Each number is 500 + 25 x the weight over its row's rms, rounded and kept within 0 to 999. Layers, rows and columns count from 0. Numbers have three digits each. The size before them is the row's rms in percent of the matrix's.

# layer 10 MLP down (transposed), 2048x512, rms 0.0738, rows 1912-2018, columns 448-511
099:514495501456523501502493524510517487476506480458487513489508502554512440499568461543495505475464512525536499511499496546503409514486503466491529460499493530507507516463515495490458497491523497
098:486488476458484514481531473523481553485497491458491500499506505520503486497521496504486495543474512527506499508527466578481511483488519519510497439480497505519519436504462526466528483488496463
099:495527497488486509485505495551495461491510486487501483503491532509501535533534519504470462544504520531504490503530517505514527502475488494538503495505521501505492526512511506505543498511479489
102:506465507497525527519517492477492437472480461491500516517515491493511507505501506497500498490490435504505495502462467500500526484474512497478492493505505475469547502464507490491511489511544482
098:531468477504465503482556514476452517492527479497522491481504480506506515516528459502487482512516534494483497488507495535509508474482527487540542489513482490464486543491487522485433507499538507
097:499491503498460511511496473515529464519490517485515518525487528513469520475551491472490502454479480468490450495525480506506461489485513513468496475519477509465454488478550533523464516507481485
092:484506482536546531503473521504506492476532513515489493513503486503485514461551505502498531492504503514517493515533466527533518505488500440501517467552507500511494480454512524537499503452489519
094:548457479458473552532494542525450480489497504512489487500487499526517494522489519520507517454463499529488487476506489513464470511517495507537479507543536494564487483540503473448493505484504503
095:475522483548462483522486523473481485488538445472474504522488509489500460561535490519487455500487506471474529516480488488534551535503539490499502522485492483476498531517510467482490511525531525
092:501500545493513507479484431498492483521468493486527476517460471538501547538499483462486523528527533478512538501505516483515506494524477499513504492521467504494497459468548504518475486492476487
104:495482514476461472416505518508497482496509497509436525467516479568508493510506497518504483529511490505493525466469536474505488482520442469494484488519465506488494432486467519483494467467495545
110:510531526518475487473489497537509506475522514506500509535476501496465522489510469517499501490466534440498472503492510502527522505472493516476497500525476545509473460515476493510537482495457516
090:500484496488466509498524537462484512513474467513464486495510488484454550522514519450524470538468541470546472527485485498455510482527517509488506489505492500507478534496458472512496533525529479
095:510519526497508518531435455491470511522493493532517516471525540535514480513487487475477498527533481503504468506526493560501508485525490513496512494485485473518490523504501471529477545522535499
093:545507503489495552504504504490554476520493484488451467533521484516523469504496501495528541443494441492471480465528491529503470517505518499492487469517475439487471500520508479518483505509472493
103:498506497477492492455524492456568430499487467480511487474473499476453486488488511478542467509507509527492548499517476504478523448499426527506510508495454526483516494477490489509541515483522485
091:466503504485500503480477531508515465484501478518438482517461529487491512509487522551490492514494510490488483480495525511536508481484452467502475470495503479490488498520518519494478527470502481
096:528489496465480481490485483500495497525486499505496523490507489472491524467497515508474509512466466493458483545483513487483497488526448524495529454463473533506509501503530499488480522474550486
099:536484498533459497498492515445525532505474449518488505453499550509459489500466510519523487509451518538485433537498465435503512465515477495559465518481475547480511522529509517475489460507488491
101:462511511521502508514507466533489494484500514497550563457511517446455440528558499520475474492479509505455502533479500518501441502493501484527511494537473518491538499526457555482499504501473489
091:556486465463488458495502491546516492530516520496512513455522484523497540502470474484465508467518496487454486495506480486497497466496527501477524448484485485490472509447495497467504482468472494
093:518493480540527506496482490498542480486505488540484471525531560517541489488515463481510469517527438494510549480530459564540473479506532527460511502480491500440544499490446518507475529516534534
107:520441493518510525491528486505476475529556476479509470492480469547497527474489474489496499512501483528489541489513496475472488494481510519503480474492473473528474483531504517513490528445486497
095:470525482497496514483510507515496498495505511448517500516518544483480498486494537478517524482521493517547534467473494517506503500503489520527486511529472495481477503470498467498503453492475481
100:499507471468466530521501479491487522452534503495503468540455482510471512482482495481501533480451528426501517541510512540498514483483509493440512491511485503519522489512507491499464489464516520
095:498482479488504545460485457485482479457485495480544522432526469516544508487527475477543509530514464466467485479449498569504470489502485466482486485515530476511501447487488474470539467480488525
097:431473461515496522503493466478508474506518487509511487510492505485491523536483482492494467532448495483495477496502511526518527442492517506529476498475498490516470470542498512483513493447529505
102:491501500509501513491514527520503520490497477515516498550480471456474485497490525467497490507506516516516518523500503514508481510478537544501487507462480513503449499464526501526457496482465447
100:510506488533513532486466528485491486460478520503464536503497481522538512504464490497493470498463527527530468515514475490507520494482460534496528511526504540546528512525494519484473515469467514
099:545521515463502503450505509521515484469504540487522456481454511517513509500496456463461527481418501526514508494496476460470489515498493483506513490450485503463513493488560523539515478525497456
101:498481546489495497537490499466510517516507505488472530508526538482502467510484456489538497464511478497484535502487495484486521476507488502517523551490460483483460525449483491505521464473515472
095:520544493514472511532503525541532556518487482520490483495492506503521512528501537504545466475490504486516508510481499554469487498463482498530523483490465543487481538515503535522505514503483470
113:502546471501481518529524499503491493507522519520489473514504482523471475508492510468455465487492496503488535556473468531454509507501555486527517504487498464481477504512524487522512493497498498
091:476524534538476503509520488465487474541490507467534493482514517526476466505509488457498538501498516495498536494513496508514496504497510505440477511455473507502469463493499503497509483524494502
103:472461468548492501499553460503500455512490499479500498520539493532499430488467477535480471526487477502511551498502494487515468509462515504492461502472527536521531511524525477547517530465504477
099:488495462472486512494448444478489533420456515491504468486509491481551541485509508512502527527452494499507480526492494567467466502522481476485518471526538469510484497463518499506484473447513497
103:484507511528511546481466475478517475499483498509528485502551457506498483464470507498490510472500475498501511493500518531508539523463513491507473533448489493484492525506486458516485537492513512
096:518468466493503503516501512507516549509485522562508437448514531450480518497508485498460423512541521518473462506457486483460508522488522528522509478523527479499526502490469566526487517493536506
104:554458475513527514436484507493485469500514441435498507468532531507503517471540465484484535476504424497470504533506490502525491488490520523520500472474539518499506519457491495512454485522466521
101:549471499495482482480485558516494501503467498484508500525482486482465517501492554499496530509502535506450502491480451496534533521511474494534505496490502520488515496485513441495517499487472524
099:492493488473469494515451525504458475479493530541518497497474496488486516501511508481495475494518434474497516545523481509473520511480500460528510495481467456458511476507508475479486485468491467
106:521483500485471491461482500536428548507540474492511495542482498507503505507482534459523423536492479496515507491516469445517516462483484525540488527485469490520498516492489508531507550460504498
095:549486537498483496516547498492496473470516477513473461489529500523511529470474495514468484504526461510535508506517472440477462495516541488493499455485527474486473511536525529526523512461477473
093:536472429502492484516472487503468516494494519495488542468507435501471491495477502475499508471512483497542452579477510497524535509486491510503486485494503513500470510485509509499494523474467447
112:470449497555509481448471473496505488522441480536505474535470446506497518493481520454497485520528485521503504467487532527486516501476488515485536456486522511521483494483483513486464517457477499
104:533500483463506516463507503489502487522470496521444469474505529447538496465496523491528529506529467466470459501482464543473502511446498465505532481502533504470488449486510519533454526458470534
104:534509464451455486467485493450499531502494471512467501487551521485493463516486500505489525520532553474487481494556503493506488483523524527509481473494440539491508484504489497495493471458433509
102:491503496473487485516498514500528456505480522497515520501547485491451484536476493495488512469524466497468453474516495583500487466503479544512497508491469522429523476472472440539487516482495465
101:490533483463527490475511496485500516513517501516490493452511509498498528475505547554506462486457455491468487514467490517509497491467461502469499470492489496517521466493482474529525493491486469
103:519508575507496492502517452488477474477500475492507480532515475511496491477514486500477464432478509470502472548453491497486517515469497474467503513490466515483473464471506503534525478501458519
101:491480455497545494464502514514504497479476486520526465511464482533495492496478522499489492450484470483479524467493503487541517479468473483480520463498504538473516526505528517477526547480526489
098:537508497515477501480505515528520530451482517517520522489524471476458469476478509491428534480475506471496511484496541507493475489459509490483500489476507486522488462499506531501480473474476531
101:558465491476498508528496460479462465484488483442582489586469527501493460480514505503473508514513500494470482428531483488517483515491528463488510477523506525490479478533503491463498465560476513
103:506507500503490557468504501489481529516522489562472494484473493521501534476485530508513530475517531553489513447461467520463486541497508532492512459492507507482460490528464457528486461507504473
102:477517504445509513470474528468481485532522480529478503532470506522542489488524537515497512483501534441488486492496464506529468492533514507492527510484558487509474443500498481490510481504500510
099:507535514476503511464484501505545517545482484535531495484482522498519511471473475496520512498532505526490496520478518540504487466521438528555483543504513450550522502521507464493567458474519511
093:507507484491498479531510473539503485517494453523531493522499473498509506543496517498485456518536544483504502467521493546520526460477488535527484503500478522524479486553510530484518510447478512
098:539534493490483486488485471453479514506488521510489497498494486481501520500472517458479552522504529505478455503502471505504510444502475466475505514502462498519494483509510517524566506468511466
093:493512458465491485477528506506517471540455509487454487478494473508486488477493474531500480485474513510494502485476516507517545503524492506505535514470460509498499503480490463478499501475508521
093:497457566548548504518511507532460490503527506482527475510522521476490518527510533442515512536523502518546494488490476503523510500488510501533513489480477482472493493515503508503482485527501513
094:447515542501481486479471523526490502555496483518501484533529441494469479481498517501479522514523491460485494504482496457523508492505521504510528526486481483555523489478507493484461509455507494
101:517441502474502500489518507556453487486499425472525439498514435489499439536487493525485547502496489473452476475514513445496499522476462502501503489510536470562487476470494521486472505504483544
092:497512527487498488422490539518517499463527482473529506505503489493483465506502507535521489494458521547442499524486462501469472492488500496499511462460479524495502538506471533520472486519471515
098:472498489518487506495526500490500530555530496503494499467458527487454501506499489501492515490487475479505520493455502499548518498497512538491472496494495469511501466458501544532491489427533540
101:529479519521554540456556500503524469545501563521549497472502508476497480524515543492505508526540410500460490484467484520500511512496473527482513495533561488491512483558525515500485487485524464
096:443503529473520476522492464482512504498471512491503505486493471517461469517504466467485465483515523467500516472546499493495487457525489491470491575531473493523544496530496487486530532518528458
095:505543433494436488555496496493519498508509479489531550480521477525548505503497460462498507471483524464519428532479495472502498511503499539528512502483501498490535520480484524453532500456550457
100:537499467465491465520566459485504522476538502509513524487488493437512464449523456505483468484517500534493567456489472542514526483476513498521524535497499510520495516494499487551487489489512503
095:457522538491491503475514511533488515510563488500488498537507487484502517551510517477506480493499518491488493479549512511482476461497550547510489478478529479453527484491482495500463494490479509
099:513473477490518505527521483526458461493472448519514458511514482496479479475535494495524488482457477504523503498517505468476551458518493491479517459518515558462472510506494439539525461533538515
109:477488479461473488560472471486531533528464522482506522501440541478505492537496477493493548506509486494461523460548501498514518496483504485520530440469509509522435493509474478512499517455535465
104:475551533446522503477532517492504524525478467478519505481492465478534514511500492478493485540519506529512515538503489466446515504494552503524507488504461471527521506504537510491530487490447454
099:498467517510525488447526529499508492478503498483477515473515490500512520471510474555495575461508560491491478482499493559494488520495460496506468528521499449471524488507496487500536462469481454
097:540502514485550466462521459500528551477512535492547496530539523466471491489517476505508488520546481502493496501506524515518505505497489526485484493496508512503517533516523494525477505525517543
093:507506502527510457512472487482511474530488490488488520505533515523473556504497530508461503505496507500487403466504451452512495483473501473471478511490484483512483466539493484507504552536510492
100:482509524478536499487538472477492512506505506481432508551498487512489468522475504522526540492460527482502508507475525513571447482510462517507496503454489490476511451510499477462472462510463489
102:514471528483497469501506462476485493469485504518505504508500461532495521476493449521475480473539526497437472521514553470509496478518505482493451470486547504534487501533506480480490504468478462
106:512546481480479525538505466485533458490524489514473530510524483493537470505490486493501507492500466496494478540515497488483536490502510466491486490476523498529468470510481481505490492493483514
104:486467462478502488478528470494492488541494479511487507506487499508525554474533499514506479517502499492457537537499518462503507455475520463454500491466508528490524493518510464499495514472453476
097:507514476483464525505502532495486475494507490576520480509487473486499502514486525464542483467493488517470495522526490534485504531478490534456507455531537516523526532450508543487517536520528518
093:508524505502458543497495544482512453464497482560468534483520474486525501474501477520471477520471494541494493500521489499515475472466479504512492511522487566438536466530503487501537465476514473
089:513498481482525527498471515441469520475521548492478537472537525556523475474466506480511538499480521537505513518509492457480506507491514500451480484464533526518522469442485492481475499517529465
097:531511476515524478496528503457536526472504479522491493487502483504497482472510521462532508510496509526477499493511502515511489455564500478483481511494437508498496510497504475502447503519485516
092:505483522482583511516485493491513525447521484514478480509534520501456486492517514493516565468503487536490473440496496535526514483503472511469489506452469496493493544509521471537522512489464484
095:508530499508505522506486548475492506491517517506534524451485526476497499503511477467502513511487487554542554471435475562516524501552508523532513553500478467491475501493526497489471535495533513
097:479484524454491563504464484495503483489506474509470483511539482489481501531471485529509476505463507493495470479511427489509485474535509493489460517484511490500523507544531475489507522524515491
100:539459508529495493476477453510491521538461508475495488471513507490490540434512514532506512490482559518473450507530526491493495464517466527515456492529527519557483505486468508477506479511476468
103:497526526437461532482489513481485496503465523481494460463506553545478510487527525488494486461480490513498493486475480480465532499472454484458445506492508521481507477493477491501488461521514505
105:541552466499521521501465478502459506520527488494460477508472483531474485480467472507476502504480496488524531519509467485505502503493516491532519473497557481485512517501462486483523474509499493
096:531480471433482505509530518478449504493522476498511481522442518537513505476522492497487507531487545497508465500498468505484512479519534476496507488509507462531495499456510474531488499501485533
099:512455481479485504487451502492480508524507491509536505507449473452503496480508525520484473493477519516499498495468515557512476503500504504513475482522479519509476532541511463501485531494527553
104:530451506539467457493499499472550468496475523455513554462489517542488516478520501507464505517416493478492514488500502510465398441526487453510491464523514476468465453469512499490509514488492472
099:548478519453455526535474499507490477475523523451522454513545481527511539485488479485544543494487490513448465486509509519499491465477494516528474493501484554486517478481527483482493484490506518
096:500488511554494494482486512489513514483485529482512515552512479505514503488511478457501502480478510498502549481482465494463533544483471495506483499502470474457512515488478497529512523485462506
109:508432505479497505496495477498435493514529498497525424479482480519478480495471544496516489526507482499500518500507478499487525507484499486504488476484513498488495485461508499535487521439479537
107:524538476492514476507508546501520498492492531500492492470527424521537523491503482471487497480483552507491504458457524546542545520499468542472506502495470524526500449498470505455452517482501557
101:490533481515497515537483480516460496518495489545492502501531501501535558447471488527495531486510464503489509476476538503531503471471497492500446527518496495483470500482526440514494492447461496
102:510462519487527455533502486524476478501513503525454550491505523496517499461535490464497493524537511479464528495525483473515466473498568518532532502504531516526506485486488442486460497505478492
097:488516468535512465476518480517523481463497488457488498450496505578510503482490501504493493501449569503507492483519507494482532489464486529514518505481550509488494494525465502522484499449533488
094:527546519490507467500508492509477502499519499480534504476491479508457488494502482484488477546486486446507460464437489512498496527527502501486532540494487491508479469488474531442535511513516500
099:521532538506551479476524528512534495470472495491507456497513485518515461498549488502458494484468510476503521481505529464515521502520466502489503505535491531500513517494511533486498487515499512
093:488474527532481519501509488459512560459534440504516458503492467507526474518511490508495499492518507491506499511502518523526479493490502472499466489495452498526472513502504456506481483501490512
099:529543512529528526522452510523480511523544521483509517469508492495511505486493507502530488506475505534517502501536511519521475533469522486518484457506499553478470498546478491505441505485504505
097:511473453518504512484516511495520522493494532506509483543486507527485490496476504500527479495474503503480498493489528492535512459518497473470521499454520507475450512515498491542512471470485474
090:488490446537490493500467527511469455544555465496474536476510538498519476524473448498532490481532510544482532495462473471507471472455479549544482492467531521514516477495535472493535506521506525
100:470506539492494453522512571508487497477457459494515446500500530513522519520521502491444480547468488506468490481508502432520471522460520503521498496493536486526530464504498505477487509471468490
104:495526516509506487475566538519507478510492474480531486548447474478470501475475471540515511496525501487544470457524486466519553497475475486513508511503490494489497478476462481449555479448495479
# layer 10 MLP up, 2048x512, rms 0.0718, rows 1913-2019, columns 448-511
094:523498501511521467502483525473485518480481513465464501464530485495482500479524473484488487461484498508458501493499524528471453507529494468518489495533515544498513503495511476509529491469477466
099:474473540490490495512477501489552497498518497493483494478474511440521491518495547527504486499501515496444503470491515474496461485508529524489524500498451492499483490517481462495508533512516536
104:505484528447464513466505498520487523534476500508496530519527518531464451491499491509507558481529498502496497524466497491443494502518497493520527486476564507429500509513477463532473452514480473
098:455493516475539451472482557463523493514488522511462483486536497499529476503474552530501511543509528518522532518504486486486545463549487538513523507491488533539519503495482460504495493526443499
094:500490514525520512486455484503561496486510497529505459489513519500493475521520492458500490508510485535510502479464527486490518511508536487503532518486536493509474496502497488496495520539513509
098:525534497453471487484530499469478499463503518493516487497474501473486474524488524534561484524497498526492520549478523515561452464503524542480515530526512477516484466550534534466542500520498478
099:493514507489528498448482497497506457498518495497479591503488473483513498531506479519508523502523504503518506505516509490504468503486507513465488483503527503479497541490542489522462521494504500
097:500460511472504471505521514515540548505514505513524506527451497472492533482522517487514494514501489546470475461505535517480486462506477510539526512534487485469483497483506507523481510460510486
101:488547497479496523497476547487493498525479480534484505498503536489505507442489502533497503476502522525485469477518490520481492475483506524506476512510500511518493465546508454518456467514533492
099:488528541491480487458500492488490494482510521478509493539533480488529490513481520513528515476491521550495484519498530514491501486486507523509555504501497513508462508536506477516491528507510551
099:509458497473494526536476503529497498503476520482472467487515507470505489509487510500523490473499448537503521455511531513480525530523495510481501485530525494524510532462489489464465487516496473
097:478495508528566524531497439520495500510515508495472519517506496511501494512506481515492532499496553503492517437423532480525518523505526508490532531458470533555517489507507529478518477476518526
102:497507498498501526512523477499456532510482534495516521503463505494499465466463497487478500528462468522467454494514519486481468493481522505506532497476513485495535464487511524503483519547521518
094:502526476496501481482512515510477558503519510514483487514466496507563466526536484502527511466549458544494463439523486482496508517471474506515493534504497534487490549521497471478511528508524467
106:504483551491472521520500540535470496506486518538481510487464462483517525509486457504490531441493496515463471537473525493514499489503462494504533546517482510537493500502504481493497487477497485
095:519492508491494525518480511484492479480508486542537493518499439503496455523456486544518509523476492490518481565515494500460468531462493515500509485506481492531520518514507509525489531514504499
095:529481542530540500496499474462464479508503477543515534524532501485489504496505541498535526515498525462463516513475513472479531489472489528487524482513519475492460476441505443550455513533496450
102:497524495517473499480505485479550539486520489454502524520528472498468526519497488527498510504460455489453510503484522464494539494534504487532485480511536483523489516480535498567497501475460484
099:472520485499477478498499498499472542523523517559484459529524492501492517530517496508528499492462522486495504470524500511519504509478483467512463494506511502488518468523489485556547476531520515
095:471471468539491526485480536497517508495516491476499505519473495495499507510505482492513492491475472496488499513563501486507465479484553480522492557492499495463525452517527491544518500539473475
098:487500507487508474508488486515457497500506489451530536499516454444507518516515494503523516511497542488500511504470535505497515479460465493530500538546491523504459553483502501477511506497495501
099:533499512493511437460500533474447475516458508516501462454519481509474503546492520517526531498515491477520495501492476490483515532530539477506478513454469500496501571477529490494448504503494489
097:458422516503484522513519496499515557506510561480526504486515475544504509522525494535487448506480521485424560528529547481486507495492521478510507503481483526493483498486499516538500535507505473
098:456497499521527534537481456492476514518503491478497487507489542493491493544493491495508472508537522496512526514503460468504486495471475534482518492484425512515464543473489521516558482494500449
098:489508510488432491536464504520498455508501541530502485520472446454523420503467483553500478517503483513510498481499525483512509495499525503515469532448516507455493501491493446492514493509487520
100:525464499494506511511520526513499533530503499477505512502511452495499471522506470503508524478505489498454535485533543526474447545492493523453486475529522479521506497521522496559438481473533514
103:463502435511487483537477475505477506481517509473452470461471503517487492526463508510485575467560505492494509515454519498486535492515511519495527544499507522501476510510442489511471496514530494
099:402502469507485531513510497497461490464506502490525510487486515453487570512438528514527497515498508565518471499494511496522504472517481447537494471529510529492496499519496463487557507468531477
100:468468468506511493497471521521438480544496487487497503490521486518515499498520562514479548474478473505496505496499479458496548511530528465468524527486553499465503479524479464514510487493486541
103:444488436495516486520501507535481463522475476525488483537509474522463512504543532524500486459532544521494490495491470488538507495483458483496543475511463510526522483515456542497534472501503523
093:499513459544495509484479503491479463516502501513493505501504484514523487496500497475507491496497470519509504483499486509522520454514487506499527562549516519535500507540484484530492544483503508
099:456491464550454490503532523496493515508477492494459470505532529501511491468538449498457543474518506474470516529511485509491483520498547530485495493513539515493531505515465489472555455489502537
093:493515484511484484461491514463510479471542505517478493500501478451494473477539472517466503494547470470509529472505514493512503523524502530507491458526541533493505516492538467513461538506545508
102:460542514478488510482520502534492466498485531511486486478504468481518481504515483536523512501499481526488457521491541516512479484465495464530499512492476516555497478542475508476474459490499500
100:491507556498536471533482503500518516476482483534504490479473500502443523536537506519531496480503512511503532468526479513545462470492535522504520526518478494436497551482532494482467477554516511
100:517463485466520498495550479487475513457515495495481514521475517514494480485523503496509451491508530504474521519479481453529502463559529516536501480513520510474496455467473468487512507522494503
095:472563570507530490499491490473483510502510536504483488508450470555460487469520514529483543495475538500499475494532488483505507462508504460476503498471440512512487482535502488506477455488514493
097:480457507510494473531503515486532515478510492537537489525533543469504453478523466528491510477545553517524494495510563496483483474508501498532510500543510503495492541491521513514485524453516463
092:490525463470497474512488522524489511528554525484505477479505549485471503490540437460481499473518478494490490457520523460522461529500508488473515534510505480514486511522516547474489482477557546
099:537478450556495491490497494531499489579537484496495512536485509499486509477477504513475492497539498521526562533499539472529463505507524502494510497508521486489482454481489504487523493509470526
098:502526560449488504477536519461503491525495533510470500532498465498471447509488455540529497472511511497524443510492476476527529517488542520504512456526545501460511516503514524507527524484497481
098:541525512529535543507523508542505495496518561491508558499478495494510498522500523549498498503500471508484502532503502488488495491525521510489443484472492517514524469457521465507460495458500487
098:483524485563495531504478492520530463512575497517460494516543508437508476495481498486506532496481519518514481498465432501481485477463508477471477477483465536476477474517497439515499464520501527
103:454501487519467467493512485550482510500521472505490466520537478501506494492495518520485490455485449494497480515523492520478496478540538466478472471526537527509507490549483512465496484519485480
098:538468488473481474480483492488516492518512465448551553526495477490480451531509558501487514454483520533515500536513497465488464519560480493499490515528509469522483513487517508513482514519541484
099:462484481508481449508499510514487495478512458518488523539533491550512501524514497501498503502525492527508491474487502487481534503542517429506479458555436460512514537518457510478521497498511508
104:521475464490504514496563507499530511496514519487500493518494444525490534519508521510536516463521504500416518458518465507516519492490512537523508485530519489487513503494487480514437517505488510
099:525533451482560499477490484499556565487499499537521441523431460505487504528482504504478476470481444495523486526524520528496530505485465509509470495505495487476467512507536503558484466514540465
099:509505477506558514527471494517468457513513518481555466521451480440503460449467512481489482475510506506513499492483516479501457508501489483485545504501505535511499562492482502487519462570486532
104:509488484549560509519541463477505494444509511497483454476507490535508514519503526489480513517503547473479485502525492491515536489536479488466463527488525458504466519519513479518498482493505507
103:516513514526488493499502547516549519510475507443463494486511515478493482512491449499510545460460496492545545537502471500479499517535506538499471502507468509495477486487454468543518509521484467
096:500510471527491495500491533519545469491484509530499502532537490496482557516470494489508543527490502551527463513432479482543499528496459512497464502495522508527460520507531491502488535477528458
099:462478475452526489533479509480491499522480526500518518472534470495536515491518479497495487475544469499500515507495483479498468516502495534534478549512450508476495552548496527468485510540531497
101:519540464523472515436507509521507502555513533507516460504497462463547482505535473493554529476497515495476504485471511499506502488530498473458511539476490481500476495501466449500502445538518467
104:471475481537516509518536523529478569465491530498504481513510482533473521484495483494498500517457485508493498497500481504494510508510500498533488501480497487452499456492540497501500526464520484
094:505451516474501487529464514472504489536500539474521447542517469554493525491540489571527479487450473502529489488505496489510490502533506516461529499533506491489505512520485497535505508476531500
094:482507505528539511481473492513485531550483513498520528502469483513478542474484465516527468512513500472522525469483527514498499522503521499497539476497514463479477482503488480536464474504547513
092:506498548514502490502485510525513468464537519504485501520468510498480517517536508484525546565566487502470534517489516509440489452494503494500542517506491477549514485501517549534485504500510489
112:518537508442488494501524490480522440507481480511473538510498465535513494511449518450511542482467535427473437492515460517519497480487470470454511523538462461516528519522497509467473521502493509
100:552477503483513482497513487489481510481524506479461524505525516487479494516463522466543484438488502518532489462485513493523466489467497489471492495489470478491481506501476521523514531480428508
095:514503504513482482533470502474493488484486516492539513495477472462492484526535509482495541497491485463512532450534516468520500483509499495486487518502495532495515508501459515483492488476505465
095:506512456463542497526516522523527539531490485525518503498501466483539407522539487502494515523548490464501563472543486472525545497502521536528500567474564498474468443506490507488499524470517516
107:511508489470478480515486506515492524532480523554485489519544461541509503473478531552456520529541490530511494477458504487530522459523487492502495511489503492504482562541493509491465495510496513
096:497532504528519507529501525458540503500506493513519504510461507492536462460536483545541527478481484502508467481514487492499544474483485477501498503550521483546528531505538507472545473496470480
104:503528544499549513512486514532520479489506553521474539499531506514501553512503514463478506483494481529485533456537501535561547512465488518540543504468449472479502508540494473497465490470452502
098:505456509499523529516503519512475496506497482456498503503543472505488469565498493491507500541511488443497466479476485469506515509529488542523510502506520471503508448530483507507474468534480512
101:525566505537539501496462533514564508463471537513512457478525522460468527517508483490489503501509501502507536472541481489486482500487539494476504527515465539498490512499433538509537507510542465
092:506516513522544454527495525499529500486471480531524487510464495534505495477500527492484514512526496488496533469507514476483508461458502497481477534496485484510474536494547517526518520521496491
099:461482505488484494532517500485536505503503491478492534541427490465509503530431501541479539516489455497498444502510510467542466495474495522454457506508470519520489540486512515475458512458504483
104:530493538521512508509481497494522517505531456495510519509502512469466529476490523511492510458552506516496528537511451461488477507480456496471475497517496450527519504526501535517462480519526482
097:528522485531490513522481514508588444438510488533490482546523550466504483492474545476501475472506479510505443510499473505529492481494493473526479465493458506516476522511472500499500510541493482
101:480553484531509501545466508531500510493525531460438485519528511472506490548459518441472501528495491483548455498547512496492469496469521481490452485495543528507453544552530494536549496499502536
104:461563473528493521502504466524492515478494464524515518540527483477493539531488484507511449505503486497494496522503522491536504496493527488506495526477490498490463506473510489494492521485550467
101:475515476529480479523546478530497451520479480529524502531451524473543469507511453450536477460497501485506524514498511469511485519525502518489494463486445542478516475510505461498481454461499513
104:512474555515486527554516521489442454458501525495468519480503481491518477523548483486526527450504490509496502484489456511450480497498481507481463499522467512516496520467498468494542500551476509
100:486510519479445499519452524500518501513530476493537468503516483525476457529526504513500500482532467477442514526547489515487495529517505535491513541512508477480487475523533489489516500479540557
108:470518503522502557536515482481506469498541482520514483551518470519530461513509532544499441525546520495505487539535433504476473474493447482518489477480493456537507521484537470513482512500508556
102:478514482508541482521518523452498475502496501473492492451473490545482504509510495493495435471520533493508514498479581501485538510497530521517514493504460516453502513475490528506492507500547481
097:492487465451539489490481483531507532489507497478527497552485537468521511524494478525540484465513511518486459484506541507477549479481492480516472467510497502470507449534538502501487464506495483
096:503521498506534499495512483506506536489451512480516526519493498518509529478514504511500494502515498488522505543514478478494492480497507458486506503513464537476421481503488479501511483477521489
095:514499502466505482518488510556522472534516484515501496453493454495486496522480520489482521472526489474497488513554520464514518504514534499513550500482484508485495525504467525498501489494504505
100:485513513482486515518528479497500544505484528456484545539519484528513565501472528514468506458513511503555469492473475483527505518470522557527469487490531514511483471492485505529510475471522504
098:515496460490442477521484508458445490512499505483516502510553520499541471514490470489465534492510489483483440495471521510492482504511483492464514506525495490490501506546493466511523503438462501
097:568488490474440490519502481520528495507507510520460490505510478521521505484516489523490426518537494463522495494468549502531508464504486494508486519478486483534500508514504522514502508532508477
098:526526506486524464502538491496515486514474502501522506489495481472535516501478454507506494511534517527467493532485465487504465536508508551526470492487515512514528483492483500504468513475550464
092:495486488489537509505464490500541509513500508500512487484521507491530463518525500523458517502486444514496484475480489496494518519506480500480507514512502455475500510481513423506580525483472535
096:478548484461492513535455483478490504496505531488461482497468492469459552500520517515474532492483521498555533523497544493519513457495525505485523514469498477517521522508504489527534498520490488
100:498478491493523511530515502507497491462487490519451507518502511513510485496508515515507509500460483532508473477501503497524502526504534491463478511494490507510497544506563532522484462496480484
096:446503492508449494527436519518564495529524474518487506492517488519477536540509465522515535504538537522492533442504496504498473474478491514509522531511514499498513553528469444518534462521504508
100:498462515514527482481494485475527553488517556504514488444517503472472493517494521468555478465434492522474496519493481522509490479505534500521506502499526529502503467469501484473503500494541530
098:484477525471470531560537458568472489494503557517517497459510442492472505496483539528539512509479491527480503450489480492488509502507495556470511518548502492524484505489496462553476510504540507
097:451539501459553515489529487542514498480464521526516503527480443483447471531529504529507506485522527506506498512505514481484518529513470493501522462551432519448487499508482537484498476478533497
104:502486473490549490510573503535490473460501462515507453501495489482516532516482513507511522461487494513498454483479406488524503450544498505489497498536512514485515484539476503537485509443526472
105:498580493495472505517504476474529515563486514506441497517519478464485495513508497472515420534537514471504462536480482475486473489484504519490477485493506470488554506466531531510513523519494505
102:494482476470540483515508477503486480490507533463531522486519485451519538452492502503469507503459516517499514500536496472504544516493532490500500505548490518542498541516484501509511499478492523
099:454456522503489552540561492471501521453513471502514547516501472490492512503528492476504496525453484473440502574497502501521534524483519472498506506505485457510488514538481512464483470520483535
100:473510497505500494508490498510530452503484496470521480500537516511477525472565516473519470529519474474544506518527463518517507516544472461464494480525509523475544501528496458533461465484476511
099:449489499520529523524482483533512539486533476475558476482484488459542519523490501476491526522489529521526478530472491498519506477494499470483497520487491491455493515494504500474474497481508537
104:472477550521562512473495507490516488526502513484503497495516501467468516487499528526513507491518517507498498529508541467524527505465455499527510501539529481493512485495505521506496502500499459
098:515498495497487479502525487518521438507496530531471520509474500544474466507501514526519532474462495471476511524465501499474516512502468549496469534491476516510476477432459491522546483473502476
096:518495510507506468506514537502496531487450523538531512509488450507482496528517468496511485525485558551508480549475467516489474491485536445480487498509517463503441516489510485495490494512525526
102:514528487504495466475508471530520508505447494558506516490531496505511497509500518483500481529538504520526485484494534519491535500461535510455523534524480454507547511513493486491519474506488501
101:497505509445498554463494516515467531514522503496514496511565476517511504504509478499493494472497501463523492466517521490555498450532494521489488506545478504498510508506494489517536484507513506
093:487518505494498519472524490482510496507483543529504510473494426500500480513534531460437485508485501465487469495493507467494497515521502477500481510510500454478473527504470493500418507520495467
097:536515500484514476506521455523513456493495476514470562474488479499521485503510517501518469511496488534536492533477495484538551511534490487471506512517531500520480475560485527491561500486513543
100:511477502441539518503489496507497496491455544496505495507539501479508471496475504520518474511457531510490471478511481485552468467505516509509515494503484494499505537548520535475522479508526465
105:490505522484489504528499561450522464428518505531471488524486501474463484488497467482478564538461500488458510491526479499508487484505518475511503528482527521474483540478458506505535469467495488